Each number is 500 + 40 x the weight over its row's rms, rounded and kept within 0 to 999. Layers, rows and columns count from 0. Numbers have three digits each. The size before them is the row's rms in percent of the matrix's.

# q: layer 2 attention query, 256x256, rms 0.108, rows 20-127, columns 192-223
# k: layer 2 attention key, 256x256, rms 0.108, rows 20-127, columns 192-223
# v: layer 2 attention value, 256x256, rms 0.083, rows 0-71, columns 192-223
# o: layer 2 attention output (transposed), 256x256, rms 0.0707, rows 0-71, columns 192-223
q20 101:482387455548545474566446520570520505465457489489494524510544525491541465509470466489484522424457
k20 094:525430479502510495456510573456547498504491474463497509540461460511521525449458496489463530456456
q21 103:509511502506437494459477580493514470548570572499520531552488465499524512496524483449520410542574
k21 097:467527478512502549489552416495541481469499517425567574520484508482474445584508580488424476511547
q22 097:486435560497477501512457482471472486584528501489465466409587529478507549535553479499599504545454
k22 097:531513556524473510497430537477485489533557530450499464559560466421506504443463488515522497536487
q23 105:498526499453521502471519454454506515511509534503537547576522559436474502500435495562491509498494
k23 102:558443530435510395592412539592474490501523452552513511451505546503537556504503461477538569472559
q24 103:452489516505511483494519505526525477456501471567505511471532505452484479497484574553447518492446
k24 101:504475503500531566505541429497452457481558460567516528589397532549545452524454514445526507557594
q25 098:542528407483561490480574416525490472473516549473540500448580520522460426390561594498462500508496
k25 101:499405489427458565509541502482514481515523561444507526517477465540486529554613532507568509473509
q26 095:553458495472485491500452481515565529510517484476531559551545436488473489454456487561475546408549
k26 095:505557552487521459456467520466563510480454516486503488448428506477520516475439487509506475484448
q27 099:501517584507549469587494501514493510524538568512507508495433431483414462523448506475459502538473
k27 095:427465464543463541474567488537469462483400486518502426472459561508525528483582502510465528504469
q28 098:548518501540482413446513557456542439519423457526493517481527511467483470474471478530560465501504
k28 097:501480554520505520531480574563515503533539521463513504454470482511546593449479497498505501460545
q29 103:521476486563505521511483501502496556510439486428425418450491502469451446478411510447463442524459
k29 098:501471464487468544464530472498480489488450458469561470481535506492492482508588475453572548516542
q30 104:535459518474507399443536473456486559525496521508469542469526510547383451529446528379536392432518
k30 104:525462546506479490489469451534504553523511502513546522491554481518440516509541548410554550505538
q31 103:458486509439524541593469499511486478495451530507543453458549486456575428475500485459482490459524
k31 101:451410537578523536501481522531505473454508525426489439471515441506463520477442487464589528495507
q32 099:493483495463500477497468515476537400517542439521522484392562519488540502517507472552518478559451
k32 097:564527460553453508465460488470556532483537546546480458518477512524522530573573526477473576501494
q33 090:461512502503448542493490403487465483478519525497495549489447490497505520502485615530484460566435
k33 091:535476386528568569520446498514508537477455494520460588526519480519465492529555541501535474440485
q34 098:492550482592528489483562521543487455458478473467482526578404549519491427501528507436499449512518
k34 093:446510449449540492458508484480489572449498473394509551562507480490548548519513481565512491595462
q35 100:506544545481524485548543539485464586525547479542466396454524536530504506572484548501557473434436
k35 094:421546548531461470516438500560478452526539529569577536530454441463518563453501495484547559468508
q36 098:537496440460440541490481476441468525499531529553405522508543471548501520465491532479487507548512
k36 094:541513497519421517477467492453467421539466564442563505458491562534415514510536543434530462522534
q37 103:559470509576498502470448536519486540563487459474579519488486542493441591394481428542463489465509
k37 103:542574499514508452510550482461472488457453483488444481496509488492548480453475494546495485461561
q38 097:521483503553587449416523562462541501427421495537475538459512515495469503455504520421510518570537
k38 097:509477526450457497493504508503597493507483483480523472513426496486438514474433443538541504512535
q39 100:504521473566455461469492463436526518458493479558512458473435490514475495512433531492469533564580
k39 094:505531491562463556513496516532502532453504482447527438462472534569546518463530473478430485457451
q40 096:498513489541536483486518438438513448526546520488501467536464519487448479494621445492492517499602
k40 099:499479508502465493519465528505488503495526504541522576576468483533461473455439510549485495468456
q41 099:515538586570417466526491492478501408618499509484450461506491524541470474622504500451522490503469
k41 099:483439542555596484461524533513528515493437543448594505546484516532566549499526498484528476483493
q42 097:558527451543521459505559411417490462474580495447502465493433508438468468515517471506496547545510
k42 092:413422436407498517484526547416546553477486502537559501486589474469543408484469509535494513468484
q43 106:513468565443455529584527555518511518491443436504529544507543463451513585483619465454481514473484
k43 102:439500481551496490523498546533512448476584605510532498432441549499530494483493518540455466472499
q44 101:532507551532546482543491442549582465526527527502541538538548542465540549447452522540526489499540
k44 096:508567495498488500491502475518486514593404512434467533524457470505514518549510497455449541514543
q45 095:494516495462498449504501572575558528560557499555484529465499508478517466446502467538506544486541
k45 092:507510519577494465537538546534537505480459501513491539490485549393376451499529558505525443485509
q46 098:488539537511485546435531444510468503507449492505490525574573496489513419486429398531503483494445
k46 096:529567527502533502464525504506473535453485520479475465550475549530508557460442465483537502499475
q47 105:544535547460529467512522532485509462516470533474515572446529490511502530456519533488526442427413
k47 100:494508581498567583526454452506562465490497458458451500488591494469520467526423517542510470470475
q48 096:520498514449528497485504525588529539602510549503448509537518493592475473462500480489527516536489
k48 093:514487514476498496475538520519489489454483539551513503573524505495481502484508502462529464388529
q49 100:493577554495496512492583482459485522491524456525489503489502534515492459477537549516425549469532
k49 104:503458478566537492421491511490550509439545557498579473539459551532529520452526521470493464513451
q50 101:504500540532437466500483492541553457477452386436497496476495531427450493537503551516550507510530
k50 096:547477444499519494494525518541488430556500492452481567491448478581488532495504449574507505513588
q51 096:532481558551510496480461447551382458490571462478427554517471440575564574560490449551478466484508
k51 096:438489484493572520498485534470518508514463544500440520540507508486506479431509501512492445482532
q52 091:556520516513529462412458477529491560496443483508507553460482515508483476538507430535486489514488
k52 092:482453564470444430520492465470492523451495451467498561502535496541431510442440464529449486478517
q53 099:509476559496562528583525527475528524533537442452506508490484411460518506431403568499506490542559
k53 094:518487490499467505475512544485533390512464530505534547481509517455494486547503521428571552504522
q54 097:487609497518485441523528495500449506482530491602477398500565543508529527536524464498520581545540
k54 094:562542489486524486509513547437522464496460522498461486488560496482493487476439537550499458527466
q55 102:490487434528472479543475427526496535455465502494525520487482546459595460541465582512505477465531
k55 109:501501511509552445512556444516463500552555510542498486480495502400522449542552510517545522469544
q56 104:505448546469488497541511518499537575522581433467488536522521525447574469415508457420485571557438
k56 098:451573471475471515529485569545494470519528494499492544493467528474493575462539512512488483469494
q57 104:505503487566465514471446536453553438544481488491518474527455484553550531478518532477551485530465
k57 102:478544495521518425490480431548482508521479530547524500505567473459469435544495491495553482518503
q58 095:570464502551527496511534439572456514504449487483507485429567534505526505496439524509485523519543
k58 101:467519503513479555453554491497530485532488525465618457517545479479554539475516521558508449490548
q59 098:504558561464489471457523545532489456506511497482468452526461545516470590434455528485503505550430
k59 094:567534517534561523508545438552541511589527506486493529519455513491482496503531510520529505466533
q60 105:511499471467493441479567487538550485497421623552519499480545458521562482487535511513493491530543
k60 099:517460538486491493471476515421506513499518584538536440541410463575489459498488524552513491469482
q61 093:508560541516514440475543471465465558539469530487451482555493429582515461460492532569497478446502
k61 092:526562509459526470523438469491497500427466488510523552475493487449473448530551527554576477507537
q62 106:483572556512459538486481550561522499546536442516478455476466500577501517532523510508477456549483
k62 101:507530438455409475577519493446544532557523471488499447534523581558483473472535531477515433492487
q63 106:472551455490576532498427457523493586499514517560501549446508464543498506482495442530477579512436
k63 098:527406525538467514478461515498550493540433503482447530514492538484500538485500500497480458560465
v0 097:489552454478550490524455405469492531491499456560587542570505541525529386533492525503500465482459
o0 111:459382498466558476517513507486545448549478538523527470533563482486512502559511515471446495468516
v1 100:542498530488495486547479463453512505542497421476441499496597554539469537536436464531476425486426
o1 110:513482472512536550447510534567503543522518538480473507503484473443465492500576501517486437478531
v2 096:473481440551470473442448549469469516483588533479519410593443514511486458406512472571511492518484
o2 109:560480554441493429433518511472584496490526474473512492482502529481565470542456500411458498489448
v3 090:450501538499566419585520496533423511445565496551570564460550526551451449499490551475538478532556
o3 100:428452509475504528548436449512544470478482532523474428517488498474564485490482547495473495561493
v4 093:487528479584498396527529498519488540581547444499506411483589516504505476561553516448472604448521
o4 104:439474534533467467475521498520463414489467514467512528521398571458501550470522490473518385531490
v5 095:555425583473531502453564509465532500525477492475476535495523476480544585543544432521528499424562
o5 100:518520434451560547464536488551499492559524450524462484522480518472554508478544501515518488507499
v6 096:460506526475465471512444568508440475521527422551503501552504473469505532489548542477544411453490
o6 110:491436439443473470461519443541508497471510525488454531464518513533436475496543530532520554544508
v7 096:439506533499542531435522617502522557554415520441432505456505490511519531437491410459538549512391
o7 106:480496527504482579535497484529543479562478520507511536524481508570479518453532493521520508561522
v8 094:458436478562544485479462525462504478512504416515477506498511520562569476469599448431480477526476
o8 104:476497505548480539529487554499483481491454519472486541519462502546557469483538527458519464503559
v9 094:460508502518467472463514416481525488530549514576536498557493591473440500549500460542534507556549
o9 105:545447553533480450518523543538591533499495432513467516459475473547527447552455481551519526443468
v10 091:537467495579503496456534472507500546467517531504531496485509448572534502459451458546466504492488
o10 101:479505507517497476477504475502479489536493480516510545582502462516506450467438481499473429422528
v11 093:523495461498458500523572487508500498484496563564526512478495487491455531507557460542409562477510
o11 098:499489477494526596568585477468496477409427446561478552432526491504527535507485560556529511511512
v12 092:501526469434508476543515528479499528536442463556434541507499558491570460502584449505546495515529
o12 103:407482542533500501499436525524441533569499464523552475495499469498540499483469446504479502457513
v13 094:564503523518465516475522536572475524478544511552500452505561484465589492469404510554457546446484
o13 104:504551555546482498520596545467544481592510484487514519539479476526475462480496454491503454587514
v14 096:460526451511566510504498528507543526569550513472608542494460438487425489483466588474494504476449
o14 105:563495506437506570542531481433474473513487486443516474574569489492480451521488492518560488500465
v15 095:484500463507465512508514562505469507504477529490453450473460548463522561450482482526460531467470
o15 107:544494499429521446532498453501462453536575484496467520493468485516523582528474524533539496491465
v16 098:502519552428485587548423516491449477459576488468444547542526532516427531487457494526597469572565
o16 110:493527533550557487405504429478510578491448513517492512527488512502571550530512525513489478589480
v17 096:458456497486444505482451520501503550565530541454498456503470530459446471421522463476553510535536
o17 113:506554432531588426559513505461538496567416576508503476506523543486517537441503510464469459469517
v18 099:465455529502584483532530435452551519501486477424488461472540465516531518541538511517497500473519
o18 108:530524556552505453559500518529516479512481499544521524516499455505501508496514532559449582499563
v19 093:500543533509442446463493504411516477496487523513476479468531510493531479445486453556455470530475
o19 105:457486569578585504521498542507438602531432488428493578433512550481534491464498541479477495461504
v20 099:478478477471549448522559503535428530577477497481496563521557558546470577591490531469565597486515
o20 109:522533505469505513467553461514539472544452514481546492485466542447560539521488484530472409585545
v21 089:453490420541479514565530512501517510513558532491485542522474454541452493489460580426500457575504
o21 101:506498527501494536508462482485494462516450441481499488479432470536448429499484499500507564558451
v22 088:594464515481493532560435548511472476478503545470466520455533448510506494528442480488542560508455
o22 098:511490486557504541439544497463487463531470509551453472600476549510568503496477512539489496477533
v23 097:503438539508566482507464497475556498487476511486506552513467530506534497505502535482574506476555
o23 107:486506482506517395511537540527490527502534418530522476474470466526445449521532500465487494515528
v24 096:471536508459494605487548451490565478463495463552522431439486505531463487462536485484480496471428
o24 104:523572493447496565535560496501601437493511480505519535426505468516407530466474479480423499560548
v25 097:463488542455409576527477508509452558541472481512497501506565537549495530465515461426494453533532
o25 105:532544509483528554513474478603488553457455530529483485494455423522481477521493510517484546564454
v26 095:529482516577501513504592508540536555447549472452582487534457563496495493477536452495543418439559
o26 110:495543524461456473526492449463457501569483509497457506428534518517487417521478553538514515479424
v27 096:543488482481459555452488401484562529539565454409563525509475513594485522565538539454536524518480
o27 105:549479497541492505492528521494478481512449465481537511500468609516500381528481523506505488408465
v28 087:519487462515473522498529504548544540521480408491446478422476474476556464505498584577498491487557
o28 098:529581476445517537548552572481459471448474509508549457502496444483465508525538524512505546470450
v29 089:522478443472515473477450475444421457491559509528500421510507531492511393522561470545537473551553
o29 107:528483507523486485563438544436556516507536528545477475512492578537488509502558552554486536460527
v30 100:449450517521479441493458519475591420472527454483485499550527474521503554502478529539453510551479
o30 106:527481483539465445472518494530496540497434523506467593540474501509425534515498517443482429493480
v31 098:510495497532579509555491419462432473496518607555510492433574492531474559521593559470495491536524
o31 109:487494510508527547476470474530431513571493457489512540517497469512493533561498480548499531495518
v32 097:474512582402488533479544528466464530430501598467514498487514526469585530515494405516448528496530
o32 109:540571500477462549443521555578483478538477449464486493512460540516510504566489497487494544479489
v33 091:455515468478569507434461436597543537487501459462468481434548569585508520527502506536520521532511
o33 097:575493543433519488527479572543480455481531529483509447573457506547434485481523547558533447490548
v34 099:555458447436540567593541569452518533448466511499547483525509469539504456499473485523526473534503
o34 106:527444477472499450486557543550447561527559388531481507526563479477607473472508464483511557492516
v35 089:523527503531443598515533535523556536530509561395535492476533482502555508530486461512465538550517
o35 098:496476559454464555408520523535474542480553467439561507493512474459454530469493421431540513424437
v36 097:533429509525522453548552494447481495487463485491423493432538518538401405550516436490452517495523
o36 107:515560508498514571555516500505608461483499485479525515484529550568449492502455447537482573520446
v37 099:555497460469486467508517501466513533447498546493469558420453476428479485533515496468488439486510
o37 108:510480407547485479531477463534422510558614452523474499468499470457511539506498511473477544524460
v38 096:495474507527472484422474571522490525466461523537435527506459517523513518535422530471528523514543
o38 104:501504525453540468536499501514492459565487452468520464411559479425549517435454551575447530539475
v39 095:541517479503444442503499524513502474529535476546531498551474466471435538454523513528542491479481
o39 102:488567485564545491487493491556527527510455481442497460552398445582475523458487555500482488504421
v40 097:463543548497547554554482555478538500514490496490516498521477540564488583591481514405504551399489
o40 101:537580454455549535487458474516493456435525492479477554444587506493490586421486555540460517460468
v41 094:538512521437470535524570498475447507540414493520532511488546503475576543486540514456458457504407
o41 109:491500481484478586486533565514512422493469535491443479562471451462481461565515464520525416527564
v42 101:553457458542509540561450528461505511510463508548559499454498462541485493479460530536444387468520
o42 115:446505522491548583499552482524492459543554548537540487537528508519473497528554504422496489532496
v43 100:496435467506466495448514492561473556480497519504552545488504502479478482431480436433524537527450
o43 105:471472369429418506508549503484479453514519541492551462483534496577495554437461566551549521523540
v44 096:464509487526499520537471512474495472549509576440503491478525515483438463510511541546547417462536
o44 106:408521471521551433508540457477518601472453496519532546457532504464481443502518496532469566492484
v45 091:562530502508535578513472538427532511473472476545455492530485506487506523536469552536418558493517
o45 097:525461460483499450451503527459490540505536563471532561515619519496486505477515468552561548427503
v46 097:538539551456470565458559545414421465461503485506554490535502588549539541450467558568469539519496
o46 107:535533522512517562606478488499477564621509498513527494597573502499481547524477488464505514484540
v47 097:484537509494515497481471480496554498485435454523543425461423476518509436500457484467555557473517
o47 115:494495520541490397538489518474454466445480543445481540496485543478519514419543544482609514506483
v48 097:486559528493495543483561508463499454528434441476479479402484459445541505489549506464505554501468
o48 110:575547442494419517501484494459529434466565552510459517602488516507515497489572460487491438523453
v49 096:551473568498535460449523488503455472501455523484482522482552611512498509476542510463565525465507
o49 109:524514476488519504450523456531506539446474516505535466458461512528550514498511498487497522562553
v50 093:491532496586487514520452523565473456451458529554563460456469474447582514552527536528456436479466
o50 107:500542485489496519524517494514480540455473466500470544467456524505430529552480486488506443494519
v51 089:568478402508593546522474404512475504562484510493472476523484529490523451511543545505494476531539
o51 100:387530508478515575456518519440475556501494541532441510476486482563527511475525450479448500476487
v52 086:454521587527476472464545508443492568532527575542458527494490505505520495405507502452472513579525
o52 100:416541510497508495503470429490491415467455434567433487434499503477513488541456532488457516553463
v53 099:497465555500468456555535493486497528451520510461526510440556464480452489444512561474516573538492
o53 107:509527605569504553474589509492546464582502522493496516470532527470492489450488469512508530474430
v54 089:546486506508481476527504548486513445454470472520533578513543513457484500485533537440551523542547
o54 103:564528521467491476480508503533496540548470481492497526525444486514583507481499500373480512497503
v55 094:444436538472506491517513476504508521544523490478551471514504554452586549530526523507411525534464
o55 106:519530420503482547569548519558591514444455586484565531447455479572464535520502520538514497474477
v56 092:493497443480515493490465543500529620512524532577518535522491474463502452437477523569427444513433
o56 105:470514504499540426539414550491490469529543453527551521527485468492386488588513516518453492559495
v57 098:509571463521528517530424449421505539506535436464474461548528491532552520436547535486502481516563
o57 105:472519558576486519551437558487566455513435495447525535460538457515499498562465540493510513507519
v58 093:516548490464450557454420473551486507529573444473526574575452533537537520438462481529556476503493
o58 107:492522488435510433500524498529508511513508503472493505437460551512510487511517595482515477542481
v59 095:432531445503475517477495443460477509542495515500471415483519451489480528473439492473508498534492
o59 103:502565471524486427512469491482513494457607547506471523523467516557477494566549482506483553434529
v60 098:530481476483473517436408440445461524492462526463515470497418464488566547483531529533491515505549
o60 109:517447532456479473509494468521478493585523493518479513464558531512490434521471520491512593429473
v61 091:540511474556554523437465557465522530490495524433507466468453543543444529537467453548529507571544
o61 105:473440535435542456491493543471523524534448517420479464495502493435522486558482545506544458533490
v62 093:481580483508440538534512465397507540435556551526526507488415437458504504532429505570524471469522
o62 101:476551473512511513493530524534472411448498532537554523487540541492454458490496526425533474448519
v63 101:527486555465474498555423485529527506479462545523462545481504454511520455439422497470549563441535
o63 107:558572475470458480528524505638447451448516411521503458457512446585527549515499527495463431513446
q64 101:471480542461501619570502456424500440537559456501509436564524462462487487480500531519502517564439
k64 091:421437478448498445478481464427522475480518570507479479520532541468499523448492520542558502533453
q65 097:453492470516584548501498532402477508473540494510544471566511484572506535465549494493517529558392
k65 111:475532432438495400453535559465540490532482491496446501458546515493475531462529494556567525537509
q66 082:438431515485606520564505500524464516419549488520459470535422513471496567490533445546496433493476
k66 100:511449432523451440531444461539496574504434477420566499525502493519469507490489458454478496572491
q67 086:449482478465547508472458445548496481386500443540531489487540516592530574444500438459499518526475
k67 113:495563466446496453466522479507482530534488475459497516557500505539498539449432510505505558497516
q68 095:527441480532487430456458512585488527528422519505540502470519476460429477479509472471464460475537
k68 104:552463450483564557483504468532492560468462443408481558495529578499416424495560442555559560568565
q69 100:605490519492407458563461490533519517466504530473558556454491502452533526511506516514503584431538
k69 101:527537508529552432473513543513493565477459560488476498470512516552549584493553451522474463532478
q70 107:426514510473554529432522542491520501504473436458445533561480491475497438541441456484502483490526
k70 104:479536523450518509468542516486516552529447568536525514525434398536522497504427503488535496544448
q71 096:486448463502483532531471502513540493515536473506505531505465597502479541466502486520527485511477
k71 096:552456552539508481453573513506503506488535562508521535441541536512527414508459550481446512459558
q72 110:507480489476492496550516515494447473472462460499608508488503504512516524461504491572521390457552
k72 129:557536428540551439407426502462501490530489493505478472480576550585538503499537474491497542499480
q73 107:544474506553485609529592444427475442457555482534596442464501502468495478523470443471537483530506
k73 111:528531469488526422429516593457509544462460463489475513539597465530457449500540500506554606571437
q74 101:442432517469441589551504478430484498549547534547519451490479513453451519452473492535470573512528
k74 109:455509528527491484511485491533500528440494507498490590456505447505532547558527458487435445539462
q75 088:541464481485557542526532489533511537534541471544520494542523452467459461490516560563545462564449
k75 098:530425481474501451547515449482540514600440505509518512482480522544534513432557462554470499534561
q76 083:569516498516494510519518511515521513504498592526520478510490486489468425469520497509528544504488
k76 121:433494455407442497390494469493504526462489467493477511494457548553440519479494480515500494519508
q77 100:533498528501533531414551504512522541469489437467532476437504509532440471526507514496502428593464
k77 099:486567514489527483539485544500449490475522543528484542548506539519503539455414472544499449435535
q78 101:453521530461472566558522525426536443562496549515468477478478628440467549490483532482509547523523
k78 098:413530496553506549493402503486516502457616473500520554454458403487473424564488458548469512463568
q79 100:510469478488463469482447495508455492451505472501523443503506415457511466480505505503590459505530
k79 101:462556563444523558484461508480501519538428429551466562557521579416518519524540537515553487493482
q80 096:533503538543540499498429493512468512494505475472531538493540502483532506466516514555518487449468
k80 095:467489511464474517494509483564571481508445462441517509509502475534567566542431432515492471546490
q81 103:482481523477492520518567474516537505488555495430561468515503474485575498638525505529567446405478
k81 099:495498473568450517476563457573513481514518450500516468439491497513527522490509532546466380485575
q82 104:487551561496446472500493515575508528577513518470507505515514531473480556554463484523475489495544
k82 104:447460480515510427544500487466465496485492495494548566509474570496557456512514527521515558510496
q83 095:482553522475571464451493439534520481541494554548512513498570502451452484535483581528511462447535
k83 093:524518503542411473543524483524486549527496523544482589474544511521446469484516486436560520503510
q84 101:473471470468523551449523499472490579527498514555442435511494574455473504548588567497519500544447
k84 097:457531524533470540461510451505472438427583479547472483515501509508469435594497425532426526497483
q85 099:487458459576475490511536511509502500509529410473391421442512516580591490491512509487513475518548
k85 097:459498473518579555493461537568489500449512475480613520526497499498452555515495469509481511514496
q86 096:457549488530497458461587452501565508501497489495478531465549534450553483472524550519556467536559
k86 093:476475550504445452425493548467551477501545520457496435607534449519484465494463512466434425547505
q87 097:605515475480470516510435505583458541529471500514543541518492585468497550558486561481506499490500
k87 096:494481491572507463490550449512527548526618444518543525453498517443543454442467518497448504482561
q88 099:533502525510459507564543551567462584505503432468489549453568495469504538539394500518458521510544
k88 099:531475492551446457467518544486487545435472428524506528579528444536497489463457505501440547498489
q89 106:511460523433525390475505519513514542471539500500563490528519542492489451499504500471511496478463
k89 102:439430511503544446487493493518438534548511552534402516458504470487464562516489531501557486458522
q90 094:507452498416476484519491538476566523513473477491483469521536564485515462507493512519555529567506
k90 092:434454559499534543487573424517465543479578496473524470499446518452490489478459547470518409496497
q91 097:497550523553538430490486565563521461473558547468492574518507477514462491562523555476506462516511
k91 094:573518513482518511460506461446439470391512557492465496438507446440525483452510428537422497487501
q92 105:511559572543461511468571513547551440527497461555537476485432479533544514581531497439461501591542
k92 105:557481498503498541516470517405503538521466461460481501485486487486536501496495468552518506546487
q93 105:510465490534414533505512533498556533525497565402507465463498436521557542456580423474478477481503
k93 101:484557471548478515490507539478496478482466539493440547408421460499465465461480518458458524469453
q94 097:493508545537526501491506501516510493522511458494569462489522435504476511518498454458502591596501
k94 097:470500545500526525525535509500502507516572534562509519584481526504463472561487521565413491481457
q95 106:459537579582448436469500424488535443543489507492525457483471433541469547501517536445440528517507
k95 111:494521543458521553533526498525516533473550518507488484438557494490553501551505545447420516479494
q96 105:506499462500470494536495469476498470494443446501416497548545555491503552485536532421516547458487
k96 100:499550488516470490451416449453557486527537486488473461427534482560488495493528532580512517503437
q97 103:478596491524488524458521549474415449487484494512569559506436502479499483529486463462468488474519
k97 102:528507521446535512456509525563531504499498439593574520563544523562500506450452491562538588557528
q98 099:494514459462487451483459511581476478541471525468493550517542436480505512529539525491407470487489
k98 095:470476544446452524432509545439525490462458445536568501451432570513537478518566463514575523546557
q99 101:487522500508483516498450561501548502465572457480462484499497495493547522561454447502530539497524
k99 102:494519518492485528475457466549493562507467497474489413417481488535490574442529473528462538529537
q100 101:513556508453493471534504523535490442524514506498550521483485493504494554576437495442426431494478
k100 102:496473427552609528580499506473535486529450498577551444514527429511484457423510558514499503587457
q101 110:467524491474458515513470448489541557593522484428521442456542516501481508454448525504490546572423
k101 105:429577502506511486507554504384504531554498494586508528500395522469440420459481570504460448458472
q102 101:585532422490531474480511511539542516514467473536488586360430494458444578544512556523592516543490
k102 098:493535487507520486489520472474447397472503543572537390548458514494534508543542448554557481485521
q103 103:484429423446437443532487489486534476543502556455514531545515511484468539525476503483438458447493
k103 094:477492492505450526545470542506484479476502412487489474480466507436549531477550475514495541441482
q104 103:567539451528405507499550509484560536454484463519496516506478475524495462508486461510480481532510
k104 098:520604510505587526454519429450451515483469526585406488538526499478466483491455527504516500471522
q105 099:561516528461502570472532482478495509548501519477426492539392438519527585581493564522511454466433
k105 095:477421520554552482566483495486520493477489526402430523420537479466524493501486551465472513481535
q106 095:433557473569519538494546478508505558515453490512378438538424465500484454547477488491445482471490
k106 092:447460571498467556563516520579544421488482474463476536521526571546554524533501446486522437461460
q107 100:533515464467521529485474511545476456521516510505534484506480483466520487547496529516589447411553
k107 098:469488446510503522501500552457529528510493465457478533530489518460513479461535514574451538549465
q108 097:565564510516524547513440464490459475574582499529451537464521471505502499442518538480560525470460
k108 096:498452517534507460526449580404521463488511484522572556503461489500516514501471477485502483478476
q109 100:488459467463409538430462477528492478480539532487442475471472472485495533477540527495445518588475
k109 099:502495495542586529521504486540470529493521428532487496540477484459530474486489496539520538534510
q110 102:504457528518513461465489522472584499472496510446521459502495495511410531548443511575517546474519
k110 099:492456559471545537536531442523465569451443507444533467545436502487482446543525478490434552480487
q111 099:570471510473461501519514513508529478554532566482466377462541515530472510482531440430477451484469
k111 099:483542438540558458497569562527447456492541423594487593500485539463518455572478530580512468496552
q112 098:555500519458487542485520535436506397438466517467479536470564458481576432545562573467545517434543
k112 098:537507539442502530444452465532476544478483495561491550500505500495487419408530550523499404568447
q113 098:528535513560488492557498431479492536570502541442441470515580429487439460488577547466485456543473
k113 101:480563461459470585495525528509494495467547522554500595442485517468538410409559539479518449518477
q114 095:487500473471513477507508482470484520470518465523505516445415483508498558503550539488470473502525
k114 096:487481543496494496453547470542521445496512510559452505430468476479484495503428465506470534479516
q115 095:517498457541483504535470513555410551465543536525484478513526423570500492504509485503432397543512
k115 092:575494480568497466576606493411468505500508491467486538495471494483612538531544502464471509491517
q116 106:504565474483529495523523491507521527524480586532534503499545562537442519494489462456515503439477
k116 105:445484519523496475515587474546500453519472508486495516476538496422502519527484573524452504540495
q117 112:479506451581545560516510581550527473547521481515486470464474467551469450504484508513488496508466
k117 109:542513555487407577550404507495468550499447493492480475492481577542497555465559437505472471508479
q118 097:583491485482540459491498506467542482452546562519465563422539515545498491378436479440475492570569
k118 099:449520444512535418473528473465529502559508476501490434524551494510483484508506447455550360484499
q119 096:461549451575488504511527404446522552463391472484505509509486517510465471508491454549465493491487
k119 097:501473476521492467398473552412478513500520543467517554565605507444507484500428506555606517547544
q120 096:481433510508512547544493568506471437557507512533517522490508551456477468534477447516437571496518
k120 095:498471532479476533544526447511485509499486500545496506541518472482547504537462489490450505501564
q121 101:559482445496517503485528467485509516567484508561484425457582546501510453518498494523457541497556
k121 101:450451546557546487512447532511523539479498409454455464555527523525452466511456423436505498575473
q122 106:547449515550483435514546473611504520468447482570567475457526486484537498518488504483547559472487
k122 104:548480454370513466492509528500525515508468463469494542546517579426499521484479491524446516485515
q123 104:482469480514490519467501515530500514508457440519537436480446466443448526544522483469544485548506
k123 098:466465529491539491536528536451493518561506586486430548471504521490555562479484509528448598472556
q124 105:506476539522500489523540483474511473501496557501503538518531453517521530514381424466535533500528
k124 097:446502471547447484505414477571465475488530531535524519490522517513502503544470499433527508509484
q125 096:510568473453542561511467437511452478502535448476565481512501508478537450511541422567522468500490
k125 093:468509447444544533446483487529449513524507515467465487515550524508553482526517592484548484422573
q126 099:583548445519528514434487480488456509528483435566550511498533493520534477449422452549581518456538
k126 095:554454468456530403528531542488543533481541465565503447590473500473482462532545524511503519527488
q127 101:489498460467522543481468529440481534511506408452514543460486480488542465556356460488498504538433
k127 100:535535482542492522490483529519537497514464568577492452523492460446548503487528547520507488538546
v64 093:520467474515438499453438481543498518517475464468542490526531505469510515451437481525512503482520
o64 090:475495553553462429480554517548487559500485512521535535512475445455546466540497511562478558542432
v65 094:452524490471494500511464533472557472477517456498370507496481493494528521538481490515495547474580
o65 094:425487471490548519462564502457490566433446532504487419387405447556505505553508571496522500500436
v66 093:427474506399478460533493417432520430495510467506421410515469473477579527442501446581537523511534
o66 091:423484518541455514445562477489558507553528521530500527517527446482475517515528497477489525558418
v67 088:458502502576551552514521514547421533463574529477502483549550496469446505566593532580505488392383
o67 089:541504525441532486531476513489449517533455483542564547439541507497554469490478437562429499541543
v68 088:496470538516476503484514508469531522502515447538503509529412479485486540443523551485453493463489
o68 080:518535550446518533492510468466587502490542469490472476530573505498469452533491515511508493545481
v69 087:417452474497471533466488473510556511465454513490524471547488414546495492509494524510510449562425
o69 084:448515470556514477488540467457497475549598472507561496506538513467590524542472520447511451551578
v70 095:573497460549454474432545479500527527533466481514484491454498570487481410496558505485489542447499
o70 082:445560521503480543463491449420525473381500584518502504479497474406501530534544501497505499512481
v71 094:488466594513548517415579503595464502499404448466441442467498452514485531497463461518559547518532
o71 088:512537437569520485464527475459544419498434548522435486503434460420517525510505550509577502434509